{
  "d_model": 192,
  "n_head": 6,
  "vocab_size": 2048,
  "bias": "all",
  "init": "normal",
  "init_std_up": 0.0347,
  "init_std_down": 0.00328,
  "init_out_by_depth": true,
  "lr": 0.00381,
  "lr_head": 0.00534,
  "decay_fraction": 0.605,
  "batch_tokens": [16384, 32768, 65536, 131072],
  "dataset": "wikipedia_en"
}
Each number is 128 + 32 x the weight over the matrix's rms, rounded and kept within 0 to 255. Layers, rows and columns count from 0. Numbers have three digits each.

# up: layer 8 MLP up, 768x192, rms 0.117, rows 393-492, columns 64-127
# down: layer 8 MLP down (transposed), 768x192, rms 0.129, rows 393-492, columns 64-127
up393:097094137207117117134160148196088168130121128119154107092133123191142201151175155193116132145166092171184159083117151120088148087163225131172161165168096111127096087139119140128141165133088077
down393:130107034155109121098104131150146161128133113110108128117139108166124207155084174176174113162145032138150164127103179139134195148164160091157138141145166159138116133106087186118112124148181078
up394:139173169084131069106160157083131104115124144097123098129098119134107104138097114120123125130173118105071106163154138127131090110079153100148099145108147106171055147133087140138116154127125128
down394:086132166142101086148112162104152145120155105118149109085096103101133067125168132168124145114152128157147072139132164103105109178078173166164111137093127138112108179100158131106144178116148114
up395:070178124063139117126145135167036128129106153097161100165104110147092093123119088166118134156152137076116156144118143154145089131058110163113071172077073132109032140108134153145117117152114142
down395:153081184102134182153147142072105146184093140151144109128111131148135136188129174131105191054116083204173116094131086169110128144138049122109132116189119096143175087157090158072078174128191170
up396:146178168159119091102109123109079108107141155101123085063116183093147123146101109165105142096108134157185087153151094082138057140122163111106098143123136182149122156069113105119083142145177147
down396:130116108142089179137133159108159116135101198071141099115127111171075095114131175167130113113124142149106144121130118138166137157111157161139185182097158048088124197181118135128140136164124120
up397:159144100118097120140038131172130152113151102142138134184126095147155150144090048149135138164158110121099113140118098105138137084119143141105134146185152154169152088142135162127166172152189083
down397:116162153144112134140136125112099146095107050140089121151104136130098109166116155131158136097120187137128175091188125087065061184121125155147126121110125147104120132148102148123114112132141160
up398:131129107106157117099122116119113173146130080163099093147138126134146088136157165090169139170119103143102099146155069147117105095174130057135079088116133155157145139129150128121131108166126062
down398:112091103112114101110115096125134091138178133135171156113142131138140151141140138121098122176107100104150088156125160076121162142129078113093159087045114125158179157142079104111145086072171123
up399:133145135121156151102123120165138135092149160128103178155115098102103123123103083181089193140125139148139124064154119086121144151134109160156158145117078121051173155169067129137109095150157140
down399:137148059104144109154077158154114164141078141148122123163091153127148095076129160116169125134088168069121173188084164158109097148179103123141166115134148097125121113100086160153163132155149152
up400:126118165124101085133126138147131099166141144106084152144075105108140086057156152180112070088100095056180190118136125106094104158175110078128159132161156129090101152129194089121182098142093177
down400:161133118102143158179122149114173144071119093146132149142166186125120189092142106115142111144147104111128160107167077096114123119141129121131126130118092174137131085150101102133088135085095122
up401:170138168149120176099179166143130073085148111182141143067105088131178076185112136107146126082142158127103136106151142134145078133129111067178105111150150124209136123125170152130147117125089109
down401:119108163159143125095124124141137093135103131100156160137127114166062176130160105104085139122117149160102048173173110144110145138170154104152147093083145175130149090160138106205138148172152152
up402:085129088141109112156097179139172133150155195146179132110140134144104159123091108136152160146111184104125135113084083113107120086100132111151145142104153093152162124125140147154130133108159090
down402:120147170153085162112145166143145107145120205124120110133151074058134170185144102130145155111183153104153105172142101075132150122158148071129160114086178106178184065179121180091109117117100144
up403:036122151200091076111104153102103156098151132158102107085141165167110144070136121117133166127121158159129119092074150111135181150108110139129116161071133085101115084147135139138203116169116161
down403:138144135118165132090137137175154086096132116085122130192137119117195096126120107189112157158084102128135114125165180133151131140131136148117155072123113143096113178168116137212160112131126179
up404:097149147187138109120184143103129076123087161104138164142101120185104151195111091134204162149095144144081195139074149106159111081181141109138104117170145151147167161140101125147166070190172082
down404:104103098183146124199117142119149178078062163162121103137179170167171156118104105135140124117126165145147080107180146148147101155146041104149101137162145120072083168093079093169123129091067112
up405:107086137155141163097119088121105169165123125169122131165133092164098174173114173147179193089110140110124143098120123153150167098120131067133134101180110074121080157087134101141073146137148123
down405:067116120109088172115192091133170109098139097128132095089126175166130121083097125146113133087099129125081120086121159118118195192115111111082150116124090160141133167196135128135177130094096149
up406:169149095122134112145124128136158159105155084173135175115095077130153135141123182090130152130141096137126060141158113110097149111105151095100106043167168126094108163139100172124167128190105198
down406:118145155138112142110125138118100139107171118098073129127123188110154097146072088113186119137219169166134105183121102141130134111090103151096163133145136129128120108149085122057160094155134140
up407:115181078138162149123151209130162149111096113089145128067119112128099156146168068131130097187146081116190093119126121095098151123139106143115142134081152100088124140086138140154123135126136144
down407:116085143170114141149143135163133199129153097104068112168110110111104102121144160122140066135134106143139119128114142092175091153119137145122090118102121123126098166135092153142079146100159149
up408:188075087133164213099179160167112109091101132115125122150100067132084180144142153153135119123105103152146111121132128140094083137190065144135134120150105142146114100141178110162122104134162111
down408:137130140129140090115139076151173161163103147066141138108094102104102116164153132128099141128173140118090144159149138119124137097156136140111127143174128126114099130170049177106130165064137093
up409:110205099108185106119139157124142132159151139095134117078184097148102151150132107170134152088096150166149113051124109110155051147173096115151119188147115089121175081144147130141116148144136177
down409:121134121061164156123146110161141135194098160088161133070105091159077128149107098108115134128111088177088100139119132080128145157160105102127115102161122078114098060099149104108160158151033137
up410:140178191156127120142120094142126145129140149160089135142177177129196189150146075149101185146082123141161161093082137144107144130117156055095068094113124128060137139160132181063099128113111100
down410:113091037123129122133132152079063070114104117129142152134095081132121083088160149164135068151163105126092093136132149115091106141095143108120136151145159110122139169150180083156150169177155080
up411:136144130086161098079113100109145147173103089081103170136114088161151155102148144146137090203119065156157092191128066115138061153170108126047119081112167146142163154136134087132086157153136186
down411:195146114122099126116061165124110154154126104102183067148138149136115158087088138151181123141074114102135158155151093084211141102106166179103140178095137105096093136137136102115107104140116118
up412:116150078158159099088180150155121099186160148128178152122135162125088134136124118160105117153121121125167112160102153105132098091179131097106118112067101064139111115116145187124119095096159139
down412:168157139158118145177153077095097108097138116161089136109074154163109089121123096122110095154092129159085114104145131183147105136059159110090182144114106180216085096174106092138083133177137128
up413:177144120092119190081114111095123139128138145147038188126126139110100158090172139127116156154114121165093077116102140105151141097139173098109105123189070145114163144096079129121049083202153155
down413:096123073063134117093089093160051067149160170133152042135160156134138138105104168150147122072032143143111130137112153124062116140150156156107146108195129106125136095108129132108101097137058095
up414:101159125156109137134173115090146161122080092102131111130122122155154100127081084116115113154179112143092129117164140146129128102131132077095161180174191163147169132102101128157125138124096121
down414:164114141119088113162104111135093102143178119068096086140129117100115141112124191070152117154191077197118127118158145139164096180110175170115161158112146133111166122119128131127150097117133167
up415:056139148164138099168156132136136093126171082140147167133129134164116081168114134104147121143045119138140173150143193152095130151153146167112174181090171118147138104163153125128111133091188124
down415:121068185133133054146137118135169144125141107127172147114141130127111109112099104081109178093135092164153140150084146119143139134090129131146095118053135170156080138121105182145113152128156161
up416:135142104142100117093131106143155111148167110089108126096133117151147177189127107162166084109161145104203137078135181106165100133119138154160115115087172100131113134095142115170138103190176143
down416:107124107118090109188122113186139097084134078115119119100126101075149109151135132168121149150185178196136124081169102110151173135164138115112120066124142123131094117178083138166140156099126112
up417:136116196113091129124137127145117124135140174131084062125128098110174151143189185132144055128170134087115136116183116126114089143109126156143122064153075126093079150114120128166127140114077112
down417:099121124102080117128089088110108095107127113148107092100165124138107115129100086095144139083133136122129102096091077116144132161141133139098144134136167145132095088108143058138126089102101141
up418:181161175185171101106110055168136157065145151074136109104103098129066086082143082145116161111107138147206123167052160159116131162114109152135121162181099133112048100143089130145063168116119093
down418:134155078132082121053154193175100160135109037138195126110069169091138126135072131101131148120125127138119073161115089119045095098158192123151158189111089129138176156090186127086124079133141211
up419:115148116179190106080155170107146109149096164137155111103094149110096147116128054092093120167151122128156166070109113143177162119089165090077132129158122117145127106116095173162088114154129126
down419:082188168116110102118086077183077105137108100141143190154071086170133117137205143118161058142124164060094139138091138120071118083174111159146093111137059109117144097102186130098120220065143092
up420:140115151080111132128164103157086127082090041179099162147092164150193095103113152147186163152111107084082144150119144128179163123096109116187123110069176082101130111157130070122191107134120134
down420:218151129167051139109186109097184132134105145105133137172129123161105136111108139139173146139124124111156117133090114100110131075102161152102145115136103141149131088074111118115124167116139074
up421:121125138139100087149099073093122199137181110156074127122134188104132110176092128117090118137150154118129108144134146170040140141129160109159086114097082152107114147129111133115127146145107152
down421:116142093146115219096150153132141065153128167145216128158117102130116098128176137154168128158121138085131058150123116091197099130096111113114167148166142144132080105122106141142118112125151080
up422:125102218154135132154144136127120157121133095187079147129117083145146079150165128087178155133134123174106169133138036119161136175125161104165138082129153110140108157150138086137128149127158140
down422:131104107153199097126109114087121096122105176103152192102093074089120146118143130101134137138088109131168130081167154181099154094159113138124145096131123102196133126130155066140118107118101092
up423:113125107104146178111121124134160147105139092099117192124114117169037137077138137146114155148137152161113135182130118113129091181109089132088115143116129176149098190191108116146114140151117165
down423:087099106169138147165178143188123151120132131059148152072100083176127116136180184148092125182120110096155138185105108099115133099157197172158110130104115153192161113087133067217178155111134196
up424:136142149045172156156163105136141124137115113124065129146157194148144127094142139111134088137112141155181062097102195099075200122200121107036110080154127100165124154128154121116139138159154182
down424:113110085144093121104130181100101061149161162160183155101138105117143113118199145105137133138124139114132183167218094135091164136056103125136158110077137146147162119070176111119103205170099067
up425:144129170136158120155088136182121111147159178157081109105047108019119124130142140128111106116170151095130158118105197084039145150110116097108123127110113171118128133089110089119150104072111115
down425:119170111128097148175171137120150159098228130120133161159139092051162183199101182136160128104095103190149162140130150105108158096114113084126107166140166064163082089116104099162119138168129064
up426:077117150095098167138109112131163154167090160097135146125133124143145163108108084136151124137105128074140179136059107142074164134165068131128112093147139101109175104173128125146097124125111085
down426:148150153126136181116164133100102150148071062127202134101066142136212100157166126121117085150166119117088166121126130162139115058096165178127134122154081140153186111140135173110132141117098150
up427:125095080102101124130179135114112102126166135132155147108075047155127089114151141168122096094168127079153139175165155125144102136167116081150121103116125097101143161130148115163120117133123114
down427:133062037153098075131185133173120147118176102047181134162076107181137074030146102126103103124094100084120053110111107108149078156148097101099113107113054109126154110150167131147158110127189130
up428:139130122150192113118113096079121134171183163149108129092095121128096170150157149105151104129127140126155107129126120135143127097132066092152120099145108117131090170169139117133147082145129110
down428:120078150127035151126118160149156117130136127112135059139137137110146124132065141107169125124056138091075163146169160090128134145132124097146124087129134132140179093104090141167128134168156073
up429:151161129107074121099075115109055172169103105110159174123179175175147125103103148173206139113091184162145135067093162185123084158112163139103150146124094170151108117137173155103129144097111101
down429:190107110166136118091139099113052168130132168139097127089124050095155116108071108149167097099116127118092074120169164163128116158165099107153065139147138125096145149082160152131121171107137137
up430:106089177142215101115147090168112070091166135108122083128067089143197073140161116126103126152160134105153093113127172129160191099138122133162135128159129126091118122139101143137118127141110134
down430:162158177163103078121110166071138103099073112158145135116078049110127145119100115106121143122136124160126145114166068098127111166115119120149092101097161118156137129134113148105123123103084122
up431:071110104154044132120144102203116105156120155132142164150089053163073131115111085131125106122169135067056110100122119148151123137084154161072122140141160118130130126161152106109101134156134102
down431:198079158083171128131122112133135151135129081115188092112149093111156131165146171131118126140157147143151079171159104152112132130137123110135098129115069239150101132161055137114108173053106153
up432:120156158196114101097051148089087129145098121044129113119120127173094099190087125129112145129067129078165158118106078161149119088140122109153157179207141197088151102154128097109077118173139166
down432:165105144151108131122133162106153115135180114080120148190138129167130109152115123151196132108057149127156154092127083088150146115106142134125129095179154136129147113127155186154102116053110132
up433:089130069093126151157136117134134096102181128178126147151187093107157122179139140160012101128065129137129098145140051077096160166173104097140132157128110086114155116148100145158169126071101133
down433:091141143154150092227151131157109132146077119135110185090132127166135163115061150146135111111136160120096107105104083137164129152095089127161109121155112101142080088153138102155133157089163183
up434:156137163080129081106109135110151107122111112158091162103173179133170155160145108113105137083067139156143126097091125167084163122077138103136108163128129131133129115127121147132093177121130144
down434:109135079153083128149162150155131174162182138091177110175107045202094065114152145149153171186155153124132106139180127113115037150160091141131150116093137104095152106194138091131164096130161137
up435:170037111164197120142149165197123093108130132098073130145086118148060192168156089175154188141116127117143091075178169208070076142127161128090145063157110073077091157126126096119146108084127137
down435:151112047097117153162193193130106169134180134081129125123194138135136169073162082096109161126098141147175033074143220194158138130172128140093176121167075157053105190151128139087172132088150182
up436:183109102137098130149132087125114098141165188142072033119115152153096140185107126155125207090131140112132079175158128108117102135127108107072180129117151139135130102134132131143150105166100100
down436:102139151085136120119100081148121185092176084101126120156129145118136117111147146136076115123111094108134125143124134166122142168126163093128135078132143107145087167132102220147100150091114153
up437:164170113146094059145161132130124146079123104165130151109102151113110184145151181155109074121104098145144095162118120085088091113094129037129138121087110117099133083174108128152161075108125115
down437:103132121166099112147137093101102143118128122084133130119162106077176127084075066151124150073133149090126106170137119107098109123146136147144119122156146079129091096104119171167137151176147114
up438:099144083159133159118173126142200164104192157138055125157186126151118116141134159150149159196144100184146120099136145135107143130162119171140159191099137073176142145128126125087156129139108133
down438:132128142096138109160141119185140105113162110163093132077122187129174141142163083107145132167104095135110139115116110160126143121120165120157150104169153094146113142112106162125164120137081103
up439:075173083120135148117149153136094119137180117199144109166103149120190116115161168142140152137081053134094135101127150165114132116159159109172155172128129114101107134134144144134150111183169115
down439:136127144106167121108121094099179133129129172118139106133134093122098117155121141147132116186083131111150121126167140097150133162108105169109066085094113123079187144095099148148181076127110098
up440:112109086112105125092179109119156131137188131134127073147121152139104146060100086162195205113132119094167156141067133167140172138178115113186097129134178118090143119120119047158118090117103145
down440:146136157127128127045146129132153059112133132162065093193088113101123107127089124120184128124135155124135178128109118178099196132126124179137139152213127131159135086113122156138148120157109137
up441:095177177132067088131130140113155098120116076095181140084141198091098153171138122122156170177128126090160163115113103097117174083107175171146144091151153136135113055090140041115111107140145138
down441:146121091113108163123116094182134091150135161089111136128159137134123103117148148167142126164134104119118132097125146089150104061119087097138182176152125107115166160144107176132145149140123099
up442:137148123115114115138135138135086181115171111118089063151112105163153136084159155133135134174118174108115071099122131131111127179079146090154127182127117116116154175147155133094149139146126172
down442:104097112163139116136120080101142096156123125185128150153062156104126088117120139105145159163108114155142141112137139136102102119094130115131079107139172091120079166148103120138132172105104110
up443:131141127142130170133133250176121097142110131147078126146127104127143203127111118139150100114133152138102110091141174075125154101102123142189146083137058116127100143138134136145123135147102138
down443:137105121073141113167112189166154116111103150166130152091193155106138164109097155132130076131098129119150074182127105105095126150144137112089115140098174169116087112122132084165122138114183125
up444:088190102151138186090150101121124132142069114208075105106145217138137138110116172119151204111150139149177134105162159140106125182124151157109104136126134130122133106132148126119163111190148126
down444:096136165151136154191132077111073149148156104127115111157115124131074104129099113082133109094150135140147151108119149168143093055106185107079127189062106107162153136116114140203132135113127152
up445:048137140158137181090142170167099131106083124241157108097195091161116120116140156134169163101188153158181152155097127126075099162142114112102085154110094070090094127147145130118145175137120101
down445:096139133116151140112151132140150129160095167082084101142127094192124105062107108110114123091093084111185137217118126088087102167190075125100125130120154159099094128151138129118077124131145128
up446:094122137110152131084110157177144234157128173156066112081111166147065105152137147149085159181152080052098100113124130138090106129090148076068106128145136127093119131132119137189044178143152153
down446:166150084085177129096151165196170136080131152163139171148126121183113118152133133174081128208160137071117157172157100089076138091115179091091078195117094169110184046113092124144134143170138130
up447:161102111114161135119162143131091097095111147144146127122105089057132117173152126120145071121151131089166148166106095149107131091096146114114123137128119079130106129098122123204146163138120134
down447:167103139096133153098081136104138154098120099097093133103037136106229160164071159131070158058117138167099144158114137057000169151137157111153136178100099131163097184146126079175136119100183120
up448:148193107128160107179094126143114110134143102052197164165123185079123071086153131147087136114106150039150119118118176140132096112100118108122169167126168076147094123171077111099078150161163092
down448:115091113167129136162096078159148131158123133116112108128129138122105150159162172053144183159160079102153144133118138120146106183138118120150152073114076162151151167077107132122092156130116161
up449:132137230085093081092162069078142060093129142129146065161118134081219159167101123143178154128135119149157179136114189107158108139127079092145083117133138175126120125154083111176141110175127093
down449:102150095164139160168164135141126138117063127103127104119147180169151134108104107151127148165118086097118095142146093095143177101061133230153173128119089168105116116108141141115077119090122116
up450:112122122154119131140092091162108224122101135090103132071104159141130108120154137131144108060154171119134071121153154158161105142094112152066123116179105149184173088155135134166096135040118148
down450:149092151107149147171108121127138153118143092075215151119161138155041122174140117145117095126136124092118149098182153152107121139157131084207106099105118167156112057085101166141105165107071095
up451:107120119158080186135150181181128068182183164175148119119114144144138134145127186089190154122113109119106154096111145143170009156188114157084112059121136130160155133117169133146151142074141137
down451:154168169115122155194197160150106166139184135169129115174122126116147127073106179151242152129103151116159184149126128099146066138167162088084100131117111148189152221143097150130064183129061141
up452:152128110145101060138115107138165115161158125145126167142071098066122075086093161193155122179124153118104111180115126126159127094111148095126222155110088078066180123171135116109090192180166137
down452:150141149146145096131137146168173109109105116126152153144124147142160133097134086057144159152196146172144163164126166166165131007134099080132146160139206089086136121132143135099137146125160054
up453:157159046153142161160112223112063111152157122119157143105120122135112110107174146103112105083157101109106149124167162107049119167091114156129143120177081123134081116120091127133126099156168092
down453:040149156134095097218125090133120049121087129176102097126166097126111131196089181149130127140108153064176064159108134097208086138201110162140115149145135093096178186154153090130143141160081100
up454:111125137125137140134099102165136125163128104218041090093162155128085152073128101150175153193160141098123119171119150141121087134092095115092189205153107096068089083120107150111161160137121101
down454:138161136093137112120127165175121164177068138127149125118153132112155051159127105109159137086133137171143124204198087085166181094145149148119109090165058183117137148104124125125127130108123155
up455:161170173094167126170134111138132112176137094165116120127132146118095104149118211172093125093154160164121131110086111046169117171125144120164136109124065124181160114123095165167105117129103119
down455:120165042194105149078137155108128075112122165116098193175141106129128148111113075048123160098074117079160155185085133155136121135111086093133127093138113075157111137113169139131155112140131125
up456:150174122172072148142154128131114130128131125160127128157078111103130136144116090166117120134150101089208045129148112120219141181126139098131184134158117111147105082103135119093134095217161147
down456:099123142155111032127192095158159139105152101234146171102119210116117150139111145123073143140072155108088145125154172113100116153174083118126138079153100148168141135196083120132095122104111110
up457:138123121073079070158156149123137089129172107117099177069076102142100174118078127110106113096112163156146163141155172118136104114089141056086111065162130064110056123123122148156127143140114140
down457:162106115117086116078153123122111137143110132098147101072150093099148093125106139113163149132145140174107135157175118120131127155105091168131096144094172134142110075178146132196142156142120095
up458:058165121108067122144119149125122118192124120184076113079089157132139109083090119114054199095149146129144078159163167160155119083145158115095130101068122140114087137114080098104161094088133092
down458:151146139127101130109119174134120161128118124094089069085144124139138124079115114127146174145115168115124109121169123086157142075089156105155102199146097142098186136122096152181180197098122094
up459:069130124140115113131227093139177083093111098113151151102141090160044148139206134131105089148129149152123109171096158182113192184126071144171082087121169106152138144141117135126114143133145086
down459:105123093178073146129142131104152141097171169077204145120112133130099150115098140219137137119090147126181094113121108218090097110138077143143119087128174071158063072198183179139109182067156101
up460:111179203124227125129160163169155134153175118162082131101145158169059134113148134110165098139101127133137123159099084093063047143149164089167094103092147088123091138114147156067152147109221130
down460:144160190122164194116153114163134171149164107142128117083136122096118093122092124092122133131089064135141077166132144122080064112116105118168109153150127197107120129130075116109119125127159065
up461:126157100116092110079102050116100035094170108105174138076147143126205094096126184100203167182108109162133130144081120162143173115125157120125112105076115208111158105142176132146126088069149136
down461:100075129157098132133118149198115123149134081138156091123087152159069154101160128121120095161112100145093084110087112144084142103164117070165136113110157142181096154039120080137084127119154145
up462:052158111097163128140124118105101133074124116136084132127086137100172192118125076160167148164188154126147104180113124164141113117131153150096109102071120080173139132112164100117163091103109131
down462:077127144066086156114115144101121156075133145106136120123163172103118168119135101142133139122188127148117093130115141178180126123170188100198103080160099127178145078080204170125145106147145184
up463:112222158141119085101178134134118129140190112067111169113128160127122093148105083091112178142181163128096164119108080158095164127167146125123122136146126151111127115057124071156136140112140135
down463:103072171107136168095148143180092170145126133173090117087098145150180152123126104158093141144124133125144136100149178112152147176099145132076150118179072124075141097059113136156132157161087147
up464:101096084112143178081101172103105114128099128077119081142164134104125165211131085154052161157117157145106048118153165125105144122098171135104156139098054119127150205175113145125106087143134185
down464:157155148092154208140168141116115154196134136131123147119162100155095158140111137163089122145125118137225018094134161135133141117148095117143155105109105152065119217147149154074103135111146087
up465:104140136112171113106058124182145146126138154100123119193134135140143133116088151117126118116130175114141148101114112125197088081115118137098107097113101070137076143208105141175123143125168144
down465:133152156139069127130112097136113125100146103122072140137123127110130152110126118130106104196122082107120156164151120142142111127053117177151112109149146073146139118117169114108125110107061091
up466:163107168081191097045131159118127122164102113076127106138134150157124112204167141145100118156126169156148102109180171124096130144121110164119149133126150120144190080138098110129125131144074112
down466:101093125134073176079106138124190070117126136078164130204173126115153133112098112131103076133116132178106173071133112136099138123148174197121175122155100081137116137105182113128142121130152060
up467:091144125159162136136131069119096165167150157096161121135157144100113112104127146146211117146186125069164164140151134184096118093157128123140114135161141112145155127123173116118126116113162091
down467:161154107183118167210153128161032112146101147104147133138156103102148133159123178105169112113093165125173063111178134119165165116153140159116153144160144120122082114119150102157093115139118105
up468:134140151132123149162144106170150095101193131161072114102136104157132136167118110155118131098162094184122136140116171153071104089132205093058163130103118145109130108162102098086151097154115123
down468:157056106132118148125154154168107141123175192132125064163176090111126110103145111130128098150149129151126139154077143085165139091097175150072140110155109044129132130157110126092128131116100091
up469:086103160125152117089198144095108117099114206142105155118077157172146098192113103080109107135119186139131120129145065204097137221104071121175098076120183145156111115142111118155146106094075081
down469:155116141158105101092134207119124154158184178131084134112133144158121107154094111125133109167063134124129051118119126152133166079114099094166129122154095128090116119102146180079163166162128146
up470:117124133131134064092183094093114126144148176164140095131122116122161173097145154147136145174085132117125121117084108156164146132116161128156098101092083132087082127088167146196130120045158117
down470:100158119191145100094137087108169108067151090120129125117166151090106086143146206162095138135127115197108122182172099096047146150111142138164148112119136130156189126086079105099136089116124134
up471:116142139086102067140115122122143088082132104116118143072145099135087126142072155105044114140141140091135107148118163068085133120181181129119150078151161101150054140072148133140144128148154150
down471:142101122103182157127163102077111119137097097119113118151110178101136163122150142110126124180110096153175182096162148137124102119183116160123102162134135154163100135141133130193065133165114116
up472:106111075111114132112154160079129113097128127137125158134119080170116108105100131183115133124102155115130168175153131119125088119171146126155147155105126164122116094169082130167145124149132131
down472:182146105160164078158119115138153101206130089137142129116097155087134092101171128159107051131170131117090147123140135135151100108164093096129100133158164136151133188125126092158151172107163135
up473:128144175162114113126185168173101104066125179147125156140085116158077132157175135042129110168158082147152099166175195114106156127131133134097090145115094114095158121205172093111130141127115048
down473:135104149149173120156135127083090087112118068129132143108097110071149139144070174070144119135134151137180127175129143133096089148124118095132131181145165151118154155151126102154077164145135163
up474:107121119096069133144115154113158144159115101180160148149152182120189124104164107109124175160172136188173143203090156150101139160165051139094170173182111147158141151194103134111113082076067056
down474:187094135143089160104097104088143191135104144189115174134105150117136145122099072084103124123125067102125160156117127126154155132175090103104115132141095132114090147152127165136108126093133143
up475:192134060135155129122205129153152095168112130156097103127152085157154155185126145121074165140130107165132120181105079168177143117093162110147114128116147162091151107087162126163132128190064153
down475:148154113147138159194082108124174126136117153120132066119164114085156091166064104179117118078149168144137180121146117163147141109117120141076141193156177129149143205145104090153128135131115159
up476:106139082072172098140151145182104104193183133151145170116133144109057100106156106117183116099107121152150111135065098115165090146157177154182113088156110135112123077160117119181103147124082082
down476:089169098151114135114104105082147046125119076175089089175125149125122159166130105201107111152100143095121163122078118138098164148077124144145158151135115120131143104117161153096144058130079143
up477:094074117107111108139133152121167134113104134144087110083125128151105136117190064111139143128174174146153159118097160153114146167162112136159107092134086147127190118085115069147109098171130165
down477:189108132155195154139111122145097157118106131134191156111130145102154122111126142112164089148167152106103069128130152104109158111100140097189134146159124093142125115097130198118128101098174128
up478:082141133122118141122083160161123111163156105117111100139098197143166208129097124141153148142136118136154097102178113172159094114197085155147112136106147122104100107126134119212173085146112117
down478:156096215148104081120108138130145118084180140111108160100153112121120129064147157143076149082221177176178120106106160161131105135073116189166135158158117167125134105163116132110107127102112108
up479:089127175156092108071168088125137168104150163169106131081108070116057101095187067139139108117121142149126141150109169113117126084104112148174099189128135107132128118192137117098127154052135082
down479:095104095110134112152104146123148112125090066099157072196120116095130177135158123135083168131089081137143168100135128117113156138129140149103133114096114159156139112125119137092117080128100048
up480:154168134098133115129152090131166126160108149121084166155095119145153129160117098095175131131132123106093133100104125092119183144174121097076098127185117108108153092172192085160083117119147108
down480:170133122160220086108171107092120071173109108112076162047123139109109065135146171120153097114182154142106107086104172077112211103144136110127113102133132082137186168202110129173121135182160094
up481:145110152107127157163085086221125118108131209133125100077157081141156164097135103208077179163122151132139157106083131061083166075127112117103115135145128155073171113091139113151141128117143077
down481:151146115122144146086142098137159092130117082119156161110102098050138125108154140110118113135111179206081096094162110137102084121083156204151189133104088140082227152115101130134107193175135100
up482:163093147187129164056155118138110102128120116145193100124128140136083065152113165158120119164092084130134144148090122125044118170142083114123178090105140122126134146096072150143103132107130124
down482:082074103097172152138158056126099150130134131181132095112133145201137100106106155144155130135117129175147096093172182153123120133089110183185149110148101070145129120103110112117151137155108055
up483:130180139129051114115079161094133150123140118171117144062144116194136099109146140132149109168151140124122140117095157135135101130199117113178111112194131138138106118087177173184054152165089135
down483:158118161166117149103110119129111096159170103145115123132132145069143148137064123134098101082176107081170143092118175155117118134161095060180120112104118108153120126132164065102096152129127175
up484:092135097191083119143143195099112115101163088147068138137112180123128107138139125141125147104111156134157111112118153137150144138134106094143115112113108132094136069101111112115183103137082149
down484:161178133094148111095133108071114166131165130106168134169151156132139135149126152094113119112135066147099116129095112103155071129119098096157158140141134102128084213205119120104112145217141113
up485:046124099164176149083131102131095133173128092143162128188141127126141092121152117106127106116112165149157130097111167181147132130108114097120137177102124088150105159115106171124148119120100120
down485:165103165128085130081128112147117085147139077136152145116132136145118085077172098117127157055172086097133127121088181102116096118156115100116129068100104117118127093106141155149179149167102164
up486:113174151124128149105143114063125108124142144068153130132128115105162171123114101179118133121132168113102110145163115116182099126107111126148105143079122118100071153167060090108165135216113126
down486:135091150165155178167078108145042093135139119111143141117117104143183092120181103142162141108092100086143180142123153140110096179187133103113178139137123077084142094177106128100135128126175128
up487:107160156180119146138125104188161092105145118143166163085093167120106139118146118161151106160071142171101093166111141184165129070146184090099164111139112158138108115136141150154131115180138135
down487:138181134084081107140103139070117111171152056093129067126095115127151167132086040098107160009099089156129247122097089132056175126098143141138098180058122104174157152120129120143093174103126159
up488:134163117144133076103103085177178177139158134166154161160117155133163132062140032123121072082129121086090153131120136096135075118117150113135151103147150132113101162153049141093148127118145119
down488:158104136186091150138082089109117160108102127192162104147175131081106150134145105129089116081093102109105139140134092098137196212127175121140166134121118124113125104127120179155139143106109166
up489:117102150138146123131077147191151167137094102162133140174158134161107125119161163171189084171128141107136145133122135192106091166069109145116162135151131153129112147054070148129171163143028057
down489:140133131143103157146022163132099112165123183090121139140169168137131055112168120143127094130067113096145115115118206139190140097116156158170170122091091152137061167096111130142163109117133096
up490:128135151123117060129152168128133117205127091108139034070166097134137094184147085141119122138090153152084078141146101135142095132134134150129137152125169061173148139104143081173161084145123135
down490:161140126112141182086121178075129104144131056137107135094114114111125105124110096152106122056156098172139129149146137118110117119139106135028104180043132137138148169093077152093134107138115114
up491:101099107108109102096159079137092127156154161159159115152154111098105100129178062186077133137120131116101105108113199115125162151111170138056120105119136084134132114119158097147103181155167146
down491:084039145147137149131110147130102112126128124118142165121142090101093102084115102099138130063123137136132095110167151105155142128160096085146146175132164143106106116117162159135112102060131213
up492:106134091127125130096092158115166117136144154098179142082048101147151043119124106094102130149079113106120121146137161111145149076089145163137145106143090125141084128129160114143147061092145174
down492:156139106124124100192144147166159137169103124131194133154122088097103084119145162129132145131158058114134094089140108075068102100132143120117171097078162159188137115113122087113087090170135153